Weights of a small transformer language model: 3.23M parameters, a variant of Muon for these matrices.
Each number is 500 + 25 x the weight over the matrix's rms, rounded and kept within 0 to 999. Layers, rows and columns count from 0. Numbers have three digits each.

# q: layer 9 attention query, 96x96, rms 0.145, rows 0-95, columns 0-31
# k: layer 9 attention key, 96x96, rms 0.145, rows 0-95, columns 0-31
# v: layer 9 attention value, 96x96, rms 0.144, rows 0-83, columns 0-31
# o: layer 9 attention output (transposed), 96x96, rms 0.115, rows 0-83, columns 0-31
q0:514539513516513480547520501497496499491490496482486456508464545501480522537485505474447445513479
k0:513507534485533535550523505536466518535485503457496548520429493549478443492516497470458455546489
q1:519459489525494482525442539481463515515499510557528493486474515461530481532508510498514524542460
k1:476522464507511524493441524530441504484468494520507511506481497464523506533541522503516522508497
q2:500504508482522479475501452518529456489527495502469533461460472548506536519493437482495520475482
k2:560510488542510528474524488519552513483509458499518476476526465484510517519486446462488531523490
q3:476475563489562513479472515444490535442501480481451536507450486484481527497501562475545482539482
k3:511457510529507510510516503494497466459490470493498557559478483522467527423496509465540504496479
q4:497484504494486556510526541530520450455548453532470529492564513486461517469515487514541459460426
k4:470475504519522533510496555524552470508474488500525478522557480484485542503560496485511436547423
q5:525515494542532521511471458498454511500493510516529548511516468516514531443484547490531504480491
k5:567548455479541516489479460543456460508505483516483519519521464478490483482540571450510497449520
q6:477538493513464473520517507493503482489516461502463481455523466516478565505513521513535447522472
k6:516488473518485488477462534497488490504456470527452502488476467506511571477495534473511502469474
q7:477497511482535492554545478500533523465467464555463471517478432468523495532461471498527542531511
k7:525475480463458535539527472428427530492499465541458515470507475513503502486550468495524486530504
q8:482484451520505490475489470420544536497499498481549534458520483533514512491496534536413552456496
k8:528545474513530431520526487527495506506453512507543484461489470532462473495487484501471525486438
q9:469510483473528539490531482481536469525527573516477499499491485460433460441534467474531476485533
k9:496520529482528555483501485459501486539491557508474449486506478575491463440551516506500527517494
q10:501465453519508482468490535505535545538547514531461456503511537535513486526523498471476505493470
k10:523483482529518497491495529522520511504545490500540470486465523513504559457561492519485511452454
q11:480532531535522488516501464493496529493520504511481502500494494521386478469487557555477473435530
k11:467531507502531499431460484507531474490512477503523528527474474513507447541539474539522457447497
q12:512490459431517518494499497515444487504514490429482503477515454488540555477453541503483522467446
k12:532531441471512547512486487524472479533494509474474539498558495442488520460470505469479477543430
q13:536451493467505495495523487510515455505487556551499543521506452518509515521505496520473422539494
k13:510476485487536469501507506480541497540481526542513595472560447525466479517537538544535523470502
q14:488476480491565494502539476541492470509505486492517458539442482454508529502500454569491498552476
k14:479477472494497479504510486557471512448484502477511474507500503511479512532477491539523527541480
q15:505520532494462465446507496510545525462443469479478505486503488489541474481477471520461526449516
k15:556508515461502518457493523504526461458477478505472458509567445494514494450512452484483542472550
q16:525500509530552508465517545536537478473485534498481492488520466471474510526516417515504529522544
k16:546509524514506514466528530531471463505538540530541489536502470482477535527478483500499535563520
q17:470554472455496499452507500481530489522452552523476490529515507500493563514482513495490545492542
k17:485461530476476479464473489535496505511475489477447477468488539496469550511531458475517494481526
q18:505485508503521482505495555462472489491441517479510535536533452529512478492557469527528475517500
k18:449467480494500470533508498499501502491493515533510451528540532542476451501544503493487478471465
q19:530552487471506537559415537528443489489541517488532490508520498590473477518480523574491502432538
k19:541587513480512521487478511514484479525518487538546522437507538568529479501473456508485434431484
q20:479474482515465494506526564508548508575464470468515469538485479505503491470521488488495516491514
k20:521474510494479441475505561547505492510513493534533506518482477569517500495508527463524478528482
q21:504525521478511485537506482520538547505511430480508544463509565484494506507469508517504484531519
k21:524485485482473468502458517475548554534513500451554543536490535478503483441501537447526465544525
q22:531506526453489497520515458554482511511502481467489500545490510504494506538528530521528533467498
k22:471558499472487461505497519541491481546481454562518504540506543501496502512473524535490509482487
q23:515500542492510488501508531496499482458515536476478499481492479468475535538534542472472510478479
k23:520498534470507490450510516483493490508506554486478455514510544502482527489471529496473515536461
q24:489490513440444445466492526479541476501521486464470553513514526538496527476513473476512500524483
k24:511484501456439468477543545510509476488482543453493504496493491497486513511522476464473499482522
q25:466482483508472490450544569543504530485500497500467488541480478479499472525489556494509462514519
k25:487487490498476522474569494506499549542516506475449508488468451526470516551533550508520543479539
q26:517470561485504488532480534540478590512517516528504530488511497511471535457472494526478472446439
k26:524512481506453475531505451539488503479513538471518519519501462497504517464490492510473457484506
q27:530514479474511498516475539478493547440507501505508441506495474510473465529467481493498525471478
k27:483500488428498489556488499529466494473499471475529460420464501503481496494452482472535496468495
q28:565492489499501493483500520530495515508472539473510490496481535504491531531507493505577516503462
k28:536496461456529477475477514467495555503533467514538501473502507545516542477486485477533491483519
q29:495468557503520520484488441542472518518521488505455492499489472504518552514498513471496453488505
k29:502447519510529524525536465520510449508500425523549494501457489542509523520502548464513494497536
q30:476522488464488554462470511522493524544491506533537491486458445487515521510467464489477489513507
k30:532500508481484514503523516488483535503501542512514493495488471478508517522517455516494443488482
q31:520524487454536468456475519489435491504504499525499463530530483467513531439509500533516529474532
k31:496498460485558485492500529456465491557481497486477446534543482496534504470456501521509507504538
v0:485526470517499535464568525487489534529511519550497473513533475518526515465504498485467507498487
o0:506474508543477478505514503532460511528472447494504515548485523483496527554510554496492497486504
v1:513518483543520434528533493533513490512482513486463475506534471525497462449475536467507519480533
o1:475500502475512526507493481517464513542489537500489479498487533475490474539515514500554521469493
v2:484496510507514545516532464493541517465483504522489479477494542519464496491492463484511504529494
o2:472502474509491507510521493487528514500492468496459522518493496461508529510451455554506526514487
v3:502511486517459464515479510539482482528501507554517491492498530496504459472510510506499493518498
o3:469524507506486495489497459473500519476519498478512530519466492528473528465494545494524484467501
v4:490524509493530469492520469530504504474509489483487507469502497541520483495513518523518479512529
o4:523532465527501503514528470499442459513496485500481542506498457520507522498537492559516497497496
v5:474513489464463553500502479519486517486490495485535501529517526514469504500497485521534486546502
o5:514499462568491499481511504505503498508471489491523514497484493491527485498529477467514516502495
v6:457549486495502533531478512495503494511485455486484468508533477522501484534443502530499493533499
o6:471495479576539512494494506488477471495533538471484549493497499517496507502489538514479473474507
v7:501511495547467505482500515468508467471545523508509527500452508493514499486546462504450497531481
o7:523512495505483483489512488504480521459483494507493488466528494462519499471441514527491524525455
v8:474489499521498532516495497506530512534537479486502532525510550495528512503464493461494507526494
o8:491495481489480516484472461500497505518484465508437467485507434534515524523563536546510523537469
v9:514481508511482474524501491527487475528467508511524480474544532495490511505503505480529482503511
o9:494471537495450519473485475544522530508499462467495480494482480514491537485525460509508471494497
v10:538507539486560515497506474454513490512464485499479505478519506514530479457500486511536526482481
o10:445514534530532443498510510529472534474524484519519465508496494486477508528519460533441504543503
v11:447509523500482508475504502466484478491551489469522515497560490456522528520473528538456444546478
o11:476490497472489556497503543494546462497491528500513443484532482464499520523486520494497528506494
v12:494475511512448512482500502524449494535509484501512493458493485467481486512497520524466522538475
o12:519513558504530503467496518506483490498442487482516489524520526485530461499524555501453461493513
v13:528463485485469507517504545546490497499499488508512527499552484490546504517475503460481508486504
o13:499503513463476507527513485506454487533453517521483497499489525536510459524519454474493508551499
v14:483491542463523513539507547494484509467515516507486503482498491518495513491516504495485509504528
o14:503506473506542475483515484490519518494456487536493494504474499478473526516519517495536499505472
v15:504497530547553515452538503518467539480497478503542478513485542539528491466487462504471497486500
o15:510479489515511519499473519474493523476494513514465505490514514461506483497511513523502535532513
v16:491478541520508531520496514492494515529492495477490470458518507507502480492532438502475543498523
o16:506490565506483477525524522529525508541500455485509531478453527451547540492521486494513527516458
v17:540521565451518511528501510492491481464511485507520456507493476527538503507503505496504508453482
o17:508454481515479513522500546520506509520503479547486488494507500453537475499535520494523478516541
v18:515522497513512497494505479529508524528484472514468481533505486494500500515497504471533507482490
o18:498493495462491464462496485531483491541483526519507518501494492527464503492522469494528496514530
v19:483459511511487489482497496556483525447442548493550511512457485556547493509494488514516504504489
o19:442511526513519511524524473498491494528509518515507508540484488437478488504549506498476521482480
v20:504511482437494505522505506484523501535483497487518506497517476510479478534474486512448512508510
o20:483531486538498548503493504527510544523510491490503504496432489525509466504459491513532497489485
v21:472542497528491510516515482513503483490493518440483478490435475490482500514528538444495522509515
o21:500474473503523489520466465525494477544517490535500510528531476476457495472449507497509517502477
v22:508504512495535473537530490479526507493490593552476508503459539460491543529480521461517491480525
o22:545473517503454492500481502541519488471492450548443474554546459513541516500521490474492500486464
v23:504478476499523492512527535507466511481500495473463494519505516501550513517510485524470479491496
o23:486538499529512483480526487494498523528491517480489511468467510469491549523512464489547483550477
v24:527516464491475495525528509500493507473528487481515464446522547501449491490513508480553503515508
o24:515508475492503478507503498504511491499470501534498482453470511498520522510523503533485488519502
v25:489519459514520485499521542481464454492524527487524514476546510500533537509481475531504496493516
o25:491518550510499536504494529468513500522464482474490491478500474556447492514474518498481464480484
v26:487551532467496477555498519487526558464498509490506498507493459494516504486509495490547492496545
o26:554493483531490521505430513496506503459504495512511507510471497505478540513501471496489527529521
v27:515495519494500513493511548526498477480500462504503499509481473466491531498530466504514509492490
o27:499503454510469453534503488469526481514515517525498471503513522524494483480492487495499484503480
v28:532508484523528491485461508509490439436521493525477526485525524535488512571461511512481496503546
o28:480514518503473565473526488519494520448510506489492473506496525505473512493507487475532479488503
v29:473497553478504492456511506458527494478517484507524516466495489485550504506505518467461488492487
o29:475501492432486521518508511543475480527540494510491490486520478485562516502499510503507524537470
v30:482488501506473489516502508534494496502489507523479526512501486463470485485490496513527505475508
o30:479507491489481498494519469496503473475486488487531500520495551468481505531532502472500533503489
v31:537518502507509530463515490493495507508452523475504473520532494477552504523521524466487489494536
o31:501426505454488490509500483477504462544468519508499510500475481556475529573457506493475515463495
q32:499508473529532495503525512528467481503506512481445536471480516483496486495496495451462548486485
k32:501497498555461503501526467477494502498521478491456525484499503490502484481517540504484573523509
q33:432471495499476505494526490495507503480544489506484515544525498477494478536475480450512524557540
k33:475493537516516508498497486478491525489504415565521507485504530477494530496516460469524531496496
q34:457508526517519514493540497472515508511484483478516531533493471540485489568484499506482480489481
k34:505502502475491474510512498518521474512489479515458490491491481571499509538493489507480489469487
q35:486553529513476566519492509503523493473535527486536526495486504462524515514536446491494454491460
k35:495515484491491525535511520513520477489464477508514493465531535518482488519474516540495481482455
q36:512497511488521493471506488549526526481505476505526513512462499506482493483504537476480512491513
k36:511486521490483468519495484537521528532523485451523502539511506507477499484455492474508456509478
q37:488510499464505475481486514478508491546482523492509481490522521520506513501500536499476564501516
k37:505552479450526466518445505493504482491508502503503524527513506489521515549478522490500517506506
q38:526500502491513503546502484513478481484474476528535501476517504509509455532514490513464478440511
k38:524469505507483542499515502505500475472518502483494523499524482510509471504487507474504512456489
q39:536508465492528486466519469484503504532492478553472500483544501534495526509490507493523499491454
k39:515481458529495560477487529489512465520528532482441532545507505530503545483490515512517503498521
q40:453493516494490495450540530541470463513483558483491504508503510484494489492506506515532505476515
k40:494515505462520465494518505488506496530489498435538495490562515490490488524454499507497489487502
q41:524481507480524502509499545483507496469469496490493477537510498463481525502531494464501528528450
k41:502463517497512495525525515449501493492501502519484502487478517489471479520522496494506519493446
q42:477485505538529509470489478492466493507472516503533518509489488494456530454536562495525448510504
k42:487528548514544483488486485504495491486476519479473524483506500530480510510557544468521466520502
q43:492535522512499524497509496501492522490526456461521497487523474520535483502497457453522485483472
k43:549479500467498489517496479471503472495532504499472494487517543524526504492481500472450517544467
q44:466522487510538519483487513496482498480539550458511509549461463526470449521490469524543489503483
k44:508548508467551467474501504536516467500465539513538491507507496518495506539507493433484497470477
q45:500492492460515508520502499477495470524491471537526477496524491461528472544526520474496471456483
k45:518493524477487481501493482514489502495496497489520498502549477512480453544539520518524512490471
q46:544500515490532468518493503527488502519496511525437478511515513479529467500473505488492520511478
k46:497513523483473511501487503481482483509529479507450504552497501488483505519454500481505546502538
q47:493496493502520529526480530466495503478461506551511495497545497481502518510461526483492481512505
k47:472475496484491552502518497527483512465473495517525514485531472540522522528512519517508527484475
q48:497470500473459478490481495464467506509475494469517530535503509492448480489475525514506539491513
k48:500528512498492478469477478483555517492484494512519501521519502537496511478564490507481486458514
q49:528485465513506552507428493519456500533525518500490469510474512525530524485567542529500453468517
k49:526510498507511540514489484491469475545493506516527512492512489472456482507540532475477450483493
q50:482474530506502503491500517518505503462491518482545478456505500504486484485462482493482458487519
k50:503476515476502514482548505484506479475495532487508524497478471524494503519447506532511479451490
q51:493492517501492502541515515490514452526484501492493507504487514491470489480486530467517470498480
k51:495490505511498531497531503491503481470503534508507461485490494552466485456441522506509471472489
q52:507495495493522506518528465500499496499477449516508501489499524539521476513551521469460501523489
k52:502475481534487516538506488541481481508492489468459484479489513498527492495505509494535486488514
q53:507524505506493551501461530512520477508523475491513522507475488482512482499532503526535476484542
k53:515514475502504506522468532486465464510466489542532493492526528467480489499512512530501481494484
q54:477472550507483525496537512514475496507526484506507505494478451502482445496496500509504510514499
k54:516531533494503475497507507507526495498512459519478498498508464474477480440507502509484501525469
q55:508510491535469475507493507483500526520503495504547496521506479477478543492483529551517477507531
k55:500525499522525502513463491538503474514567492511536519517464474500516493500544477522513508469485
q56:497502533497533508509525478484493495458478548477462526513487530527486474517474476490479487492518
k56:529484528454477515513531498463524502445459509478479499518476476497472467500493527475474481538542
q57:531517461509505510562495495511535488483527494495427487499512488490536514484500559478489496494513
k57:473448477528496501524484525476512493454533502490495463480507483446525522496526531508523512533509
q58:450480499521515492536503529499528490543521524509491506491524532483516474511565505512533522513468
k58:496500455546523497478472500482542496550513477528474473476522516497536474476490499503540512519462
q59:507503473474519507505483499493490482498488507550500492436482488499509502544505555505499495501480
k59:457518498495514510505470499508483543492492512494503490452512493482501506513509506477518524515472
q60:524512499561506525518478507471483498472499486486482512532482474482504500514496530513490517581464
k60:487523494526513526517491472511499483495532488533488495514462471492483519525514531475511487510509
q61:504485547457516509494500477505511527517466514506503492531486511504475468516454515470482536498488
k61:481513487471490487483519535517525531486457515479449508528502491528480487520495477477515515551488
q62:474490474472479536514482495476481519472494527494496488484474475529482508479562552470536506500507
k62:483512505502503496489511501505500470507505489526512506486522439511488471475489534515513471501475
q63:511473476515525495517517467535508526510484484528497518446503504484502511477490514476477514484454
k63:467460495527497489497496488486466541486498510443503497463498515554494485493489494501509540502509
v32:550560491525519497506501506530511547546452505504488520526510446468516529445493498503469488473478
o32:487498520488491476442524522464459506535531481511490524549504524485511517495464502519531488548518
v33:515540533527515453484521528503478484493456477521512520460521516443498433496498500522501473470534
o33:475443483489542539532520506529447539474523524468489492532497472505456467489470481508501518555453
v34:481476487469513451564474499501530533513479510484499479497472508504471483493546534479502517528513
o34:482485505518493488485513490483509507489534490446492494530507517504518478489507459510484518470551
v35:539456502525525503455493537507537490467500492466478548502502491471516512482512448484442547512490
o35:475503485474476468515492488510498485538490505518513498534528525540494520544489500476529483460510
v36:462438466465536518469484508509494530498493511489506504539476510514479482459467491505521527532515
o36:527543498505445480527450486532523505516525499531492473478513531485509519490546529495492485473506
v37:524510527504495524540493475480490522513468492532464471442495488494512511515535472514442522508512
o37:498474464454496524460502505468527521505521486432512511511504521534464487501485513468548490494474
v38:514521482502534533512500532490503505479507489476521563487467486513495468530525473487462505496509
o38:482503479444492488497510486483540481498500539476500463478513524509490510521474522515487524482503
v39:502531486464500486527471483484513537443519467524459504456495482499540471524548466500474497508478
o39:450493528521505518461517511494477461468484554451510494507497512505468528504460530497489538512514
v40:499531523484488458500502511466481488494505523511514514510520488485555509464521505488482498461470
o40:488513479492542533471511497502517515451523492492512503486497495508485507537482490501498472457535
v41:480457503522508519480534493475525492548490535496512507485528483464492503498484528492485462480483
o41:522539479505553459500490468509485496515489464545499496559486514475486509508544475505502503508512
v42:488526539516497462514501492482498523500493482549534518461529522499547500516518526489500515528470
o42:524501476520488535490465499492498499483505521475480518490476488514484493512436504546503479517550
v43:507542491516538500554500469495570530497507502482466481508501503494454498488502523558499486503489
o43:534480512457529480487522531534487500510511483491515508521489482524516463514502523486467503476544
v44:528468471489491519481496488505510526534528502507508486504455489497488488440480490471536528461497
o44:497500512492493519532523542456509463523455488501494506498493519455528528545553509503533505519498
v45:449487525513461499492488487528513464505496507492507488480482492450497543494511479529514507486523
o45:506544486519539515512478497508449500526503533525531494514473510527484496486503493510517492496483
v46:492517439515518485471528464547488486493526465490476519498503522500465485506512529513452481532479
o46:509476519467485489510476542504525472520515499484468498508506490537496515490489454487517552485506
v47:502502486490481491487531464475522526544508512478510491497501511477490476508492484449507480510530
o47:545507489520516535542471517533494532454522484473488486503467495500531484465478492535520503519470
v48:511464535478516480490482493533494543506515514498501502519488493505438521503499489501509489492489
o48:486492523504507524533462514478517502489529491518484515486479514511549458509574512502472494485512
v49:484467521492442516500478476473495483505511462457535519480462500476507442511450544544435493500508
o49:490528480487516502494517521516505511503491496526452496470568467532528530510457460464494502521479
v50:489512531490459502464530486490493465481484514535496519469494485468466479481494543528490535524509
o50:504522505491511506552489515509515521537501482480482493502502515516491511499456499464509447496475
v51:452499522525556461442523497521521546482505477491514479505499507508491484491539487472488503490481
o51:514504494514449534493446507466526512505542567496484485496446527463477519493512496529513479536505
v52:511478495506520491483528453478496490497564522473467496522468487487532484483498548522485476492478
o52:524558497493492494535509499509487509498509460501515511459511514472498527487481481462478515484500
v53:474522551452520520492501519524535534481506515492514500459473489466503460537479534516478539472470
o53:522494495505513499521486477475474484531476498516509492503543507501521499476491542534516431522504
v54:506515504467520482532522467439563481529516521452522512515538481479449468521501463546503509529458
o54:502455495507507542491511492514466503531496463531464464504528493477508535504562504469488548498540
v55:483461509446493512473496458505507537458492495502530484481508503525513456497515451525505501508506
o55:511497485488535522485491498502522501503494521509493479469511515532482527527498535493495501476484
v56:457513496458493520504540444477523512482476547456494487530481466539555460500541531505535508505499
o56:526539504524525540493501528483502506487529467542479502506482513444462543518546528484491493445481
v57:499512496495501520530496490485524540473550530523499483583505517505469558462489523498464484560527
o57:516555514486500485490513479514507466560516472521557510452474496523541482506536488537506465418512
v58:518507498511504498536558494495519521491442516540445504458501543551510510512516542480507495513472
o58:489501536464480531465521473445476489486494496497524514509480515558479467523520475523480478461545
v59:506476504465517519511522470468535480508464493493471500493520485501502496481472523500497483500505
o59:512504451545507488498487507505499501463469486554485472499494484545503472479542515515456500498519
v60:479479490420506490540455473515501432506521523429510530528488482520516523495509514502501499484516
o60:515529553516503457456573522527522516522469481527480496518469493458493511498522507501460497442511
v61:503530532482512470497479536468503504514497483490532471475473505502521509502480507519488520523512
o61:482458477524467516503520471473503504510522493532442516506529461502469513477497493522479527534471
v62:509518494500504489475486547466476478475535474505506526499529486517505477515538528484502491498536
o62:492507500512510465479522495536506523477483542465510481508480529468507535486502485520498486521480
v63:493509493492519509493467492536572506475469529505473497546506540501521500516488497497508498512469
o63:507497454505432516506500482474478501442511504491486493474454468520480536477535529487474504509525
q64:504530510513472474543489498485501510518530499500457490448487468452491509513459522491518491519494
k64:497542523481507462520479498484521496487510476496497514482515497476505512525493485465500497495523
q65:468475494477511534513514533467493522523504495500486496501512477512471529502524525501519478526483
k65:484493492481505513513489528468520504463517494515502463444519507519496527490502492477527486514505
q66:463515502531480510459525503497499487483508492485481488473484519514491524497486497479494495539482
k66:502517506545501494490521502488491482477495482504459508506517501529521522486498498472465487588498
q67:527503518509444479474515524549523512536505502513468473506522499471541500510513456497553470501463
k67:495510502513459499512500504515490542506486492506475481495486502488466522492543468487556515515491
q68:511506520484521474452466499471475512550503530458520525525511528518491566504513501505521511495491
k68:517529468500510488468484469459507522529484481468490496531498524523517530506494512514525486489479
q69:451491485493502500451475502497521513471505515528543504469499456547482524489491499516503537520498
k69:514501479495522472517517499492503483536485508490503526470523455497487500559443520504477519546499
q70:517485537491513487533550502521528489521466475435491509494500470497503502504517497461473517518516
k70:504469524477497564511516485527500487479504473467502488543503474519479518481497510491546539564511
q71:536515476508504508488463506503475506490505461505513478481502482463502515488487498519530487555515
k71:516506493502504522513465511487474509488483478497509508513504461463521497486501484519497537530551
q72:526519481485496472486472508513479509511468492510483463495488488505508503487504530539492472466519
k72:518532473485489500482484493500492504475476502478513478511533508514527521508479524508519499468516
q73:481506511482528507507485506463532503508485492485509500475505536496491482468505532477502534499534
k73:501529487451484479474500509519504530503498495497487495488516534519519485477531525483494534493540
q74:491482522529514482545521511539494470503481463509510501503467489487458473504536496498524486478478
k74:523485517518514481522482533524499514475489499468507461522476467471484478511514496526526463513469
q75:499480490474471477519481471507487509517526479499506523525503480519521496483494534485525502520497
k75:498503492506495489510479500514480506527496467492496487491523474524481512470516531468475482505488
q76:499461501484492489491523506518496492481482520484518516473493473508468493498528496508495460501504
k76:484497532490500477480501507535523486511484486521499478451509501512488487513530470539477475486473
q77:485506496526509497530514507522519509514498486493512489492494485560514507513549496486511491437494
k77:490530496493525492514504495498510507506510486508507500498511476571507483457553466508518466474455
q78:507538496526523503496506511478485522454502528495502496516509502492517495512519519480501485552477
k78:501494487501524522524462506511483508499494518487522478499507489501489509512482508476500494510489
q79:498496506477491492506541512486503490489487527470514470504468530510530487475516509482496481495493
k79:525495499455515502515501476522474490524500487473505434485479513519492479537487494476514524467487
q80:500528507507517509513469470510488475534483522494462474509494515513481500494532532509514472494525
k80:497518500510529530501482478510489487520491482497488503520514514527498498517488521535502458471535
q81:509497536489478490495468482481544533512477499494528479476476511532512506514473473518510497503487
k81:533468498542466472515471515452513493514521493508488510522480478537522487529508497491508521497508
q82:484514522511491493481490513482508531487555528477476490489487504490521487517505518475506467489516
k82:481481478497458516481485511509484502487520515482516493479467485488468484481500496490529521504495
q83:491509548478513489529503525502538523489471548502493481499498494491484444496489501516460496496488
k83:477503550490526491517500490533518491508460512511498464518518508501495475494484513506466497474491
q84:490507512534490511502494478514460547520470474523541502526489482482497468535524494510483487559493
k84:480501510517478526467470504497507498493474491507523470519468487483519446546515503498504497552484
q85:502518494504505516462496476504506487458509476449521532521503507517464512516524455518546481511493
k85:529533501499495495481526483485525509492484496436536514512519536528484506488509456529507454516457
q86:505471527535504488482541474500525540501506515520505492493477479501507481526470479494480474495503
k86:499465495517518493507525471498527512483459511529554508480443499528480519523476494474514508522552
q87:486497517498555499522517476475479496484504480511475514500510515488519487501490527492500474493496
k87:499469521499525533516512517493467519499508477501514505499537472516471474466491510502532478500460
q88:457484494500539482459496537488502528512462519515485483530503467458498492496493516535507510517495
k88:454459477497513486485474504468473522543499502512465466514503471484485520498481501470498512515519
q89:538461474498498526523496513522490473475496495494476491451497503477503516469533481515520502511464
k89:517487480516483528530517494505473514500476481511452508482504504482500511463542530525520472523478
q90:473517520517487529498541502506519474519521465494484504500499464494515506475479472481559493519498
k90:537522533525505494482556512499487520474463488526533490508491489458503496484531520474483435529527
q91:520507483499528553513496505490488465508454492535497508494500504497477484464546479496499475520483
k91:519518496530523522498494496511503480488497527536458502503513505506484470487515488485521506513480
q92:531479504529465529497464464470499496525489499490479503466522512546490498502525539534513485503489
k92:534503493493479522513477507485510451536434491492512517466551518549472514509542512545506524484501
q93:472468473494463476511506483478503495531494509511512518503486549522523503521528510510476516551490
k93:497523462508497473508478529540494496536519507490515482480497536513518466514504498499500523546492
q94:488498487476524532492476513528492493489484499499466510493509487544475496513474495492499496517500
k94:502511493531509499472487538549491471487488519487498477474501501491464531502515496493513502471501
q95:455496497520552520528483493476505502459499514493464502526482500489520454516497491474475503496475
k95:456480497536528534502491488503496531511536494520468491547471497496504474519522518497528521493540
v64:497493434502469481463513497508466443468534484526509540538483505534506466528480467492475483467488
o64:516551542480551496498475512506525509537474496499506482463536493463485515479498535543523458529493
v65:485486476472482499475501505483470535522535511502542502493486505549526514502496483526506476479520
o65:502531543518515482481487475519523491491486479539470478533489470464484483467508501484459483517473
v66:503545475547496499511500484488492527515509454541486500467510493470511518454497516459517503456458
o66:474452515471502518489495512489510472501502598447507502494479504535475470529498483549442498532522
v67:489504517480522488516534494482491489481469522537477469489518478458485539467490530506541487502494
o67:488505478503470515488454477503492486526513470492534513508515532528550522535507473510468508462506
v68:479532489517509510518487489485491445457483456458511508490512488497468508515523462503525513517515
o68:499464509520520495501523490489528508495535516481499520491512527488517491515513552513514442480482
v69:528524456506482468525527477451480466538482482476482513519533497505445503509491499462501511468503
o69:480489504506514540516467514517493521482530484508518496490471454464520498490562531538503478538495
v70:480475501493537480564537519521464500532507532489488494460473467524491500497478519514523487507540
o70:491538530491490531453473490493524487472492505519525494531467526492504491510511471503484468484490
v71:519462486512508507512497531461525539470479522576478515493511491516542515461495480507458497518473
o71:491522476512496490479471480532482500517528506457490475542488549497468487501482503494547530485545
v72:475490500492530490494483514466503500492486477484463479471487520494481463524522465567509510485498
o72:505491524528490459476545501503492497520504481507519507548500482492534558503505514453486519515471
v73:488532505495524506483531509516465501509524475538459515461541493482490485502496462525493513505501
o73:513442510491494482501492509478534488507494501456511496536497511524516509478477546475493468492508
v74:509506487513507500498505509480463508473474519449501444488524523508542497495501525481488478467471
o74:499485509503511516533480519529543481506501506532472538530500495509479518489535470495495504529494
v75:539495558518463487489519523525459538503512517500520510491509502477464478496519487491523477521474
o75:503533484480520479513475508496532500480470442514463491507520510500536516514516512501493537450536
v76:495491477541522527476502456534542514489471525522525444491506523513489499483517512492490511544508
o76:522521485451468469511495530494479489497521460470486525512503509538509508480474471496524466432509
v77:467519490510493488482465525507459494508498509471524494507473456444520527500481502506496482535538
o77:520508488492487480514501535507534489527486494552492489478512545566494484489505497499523508455505
v78:480503509534494482477478525473503458456493480534484490522513570520493508482524503476497518512509
o78:529471516456516504501504463525487535574505513465517500485487464538495489490448499504530503468485
v79:508493492488465530487522457483463508469507521474510502497532499531465471527482529495531484496542
o79:527502506496541474550488529496532470519482461527512478549503485479532477490518471503498522531426
v80:519465504479476480511485495498514494492521526490514487492485524464505506482505503475518501477487
o80:492473479540544516519518541511475523488479487510481492504517441508484475520501495501497501489512
v81:507502485499492447548522495491507496487475514494476534491466498479501511511536475506462494492541
o81:448521509529509534468464519508490525491494510508507463515477513520505478519481517462521493529460
v82:486488490507454479510494539509482506484575486466512532469481448516495522482478549502477476498522
o82:499530510493565517487472483497512500527449529539505452481544532500493479518515451467505482477471
v83:467488503478527449503462503546476440514521535477524474492510512525479533479519533501547478498536
o83:504495512515467516492526518473478588508492499548453519508455467508522467498503481465475507502507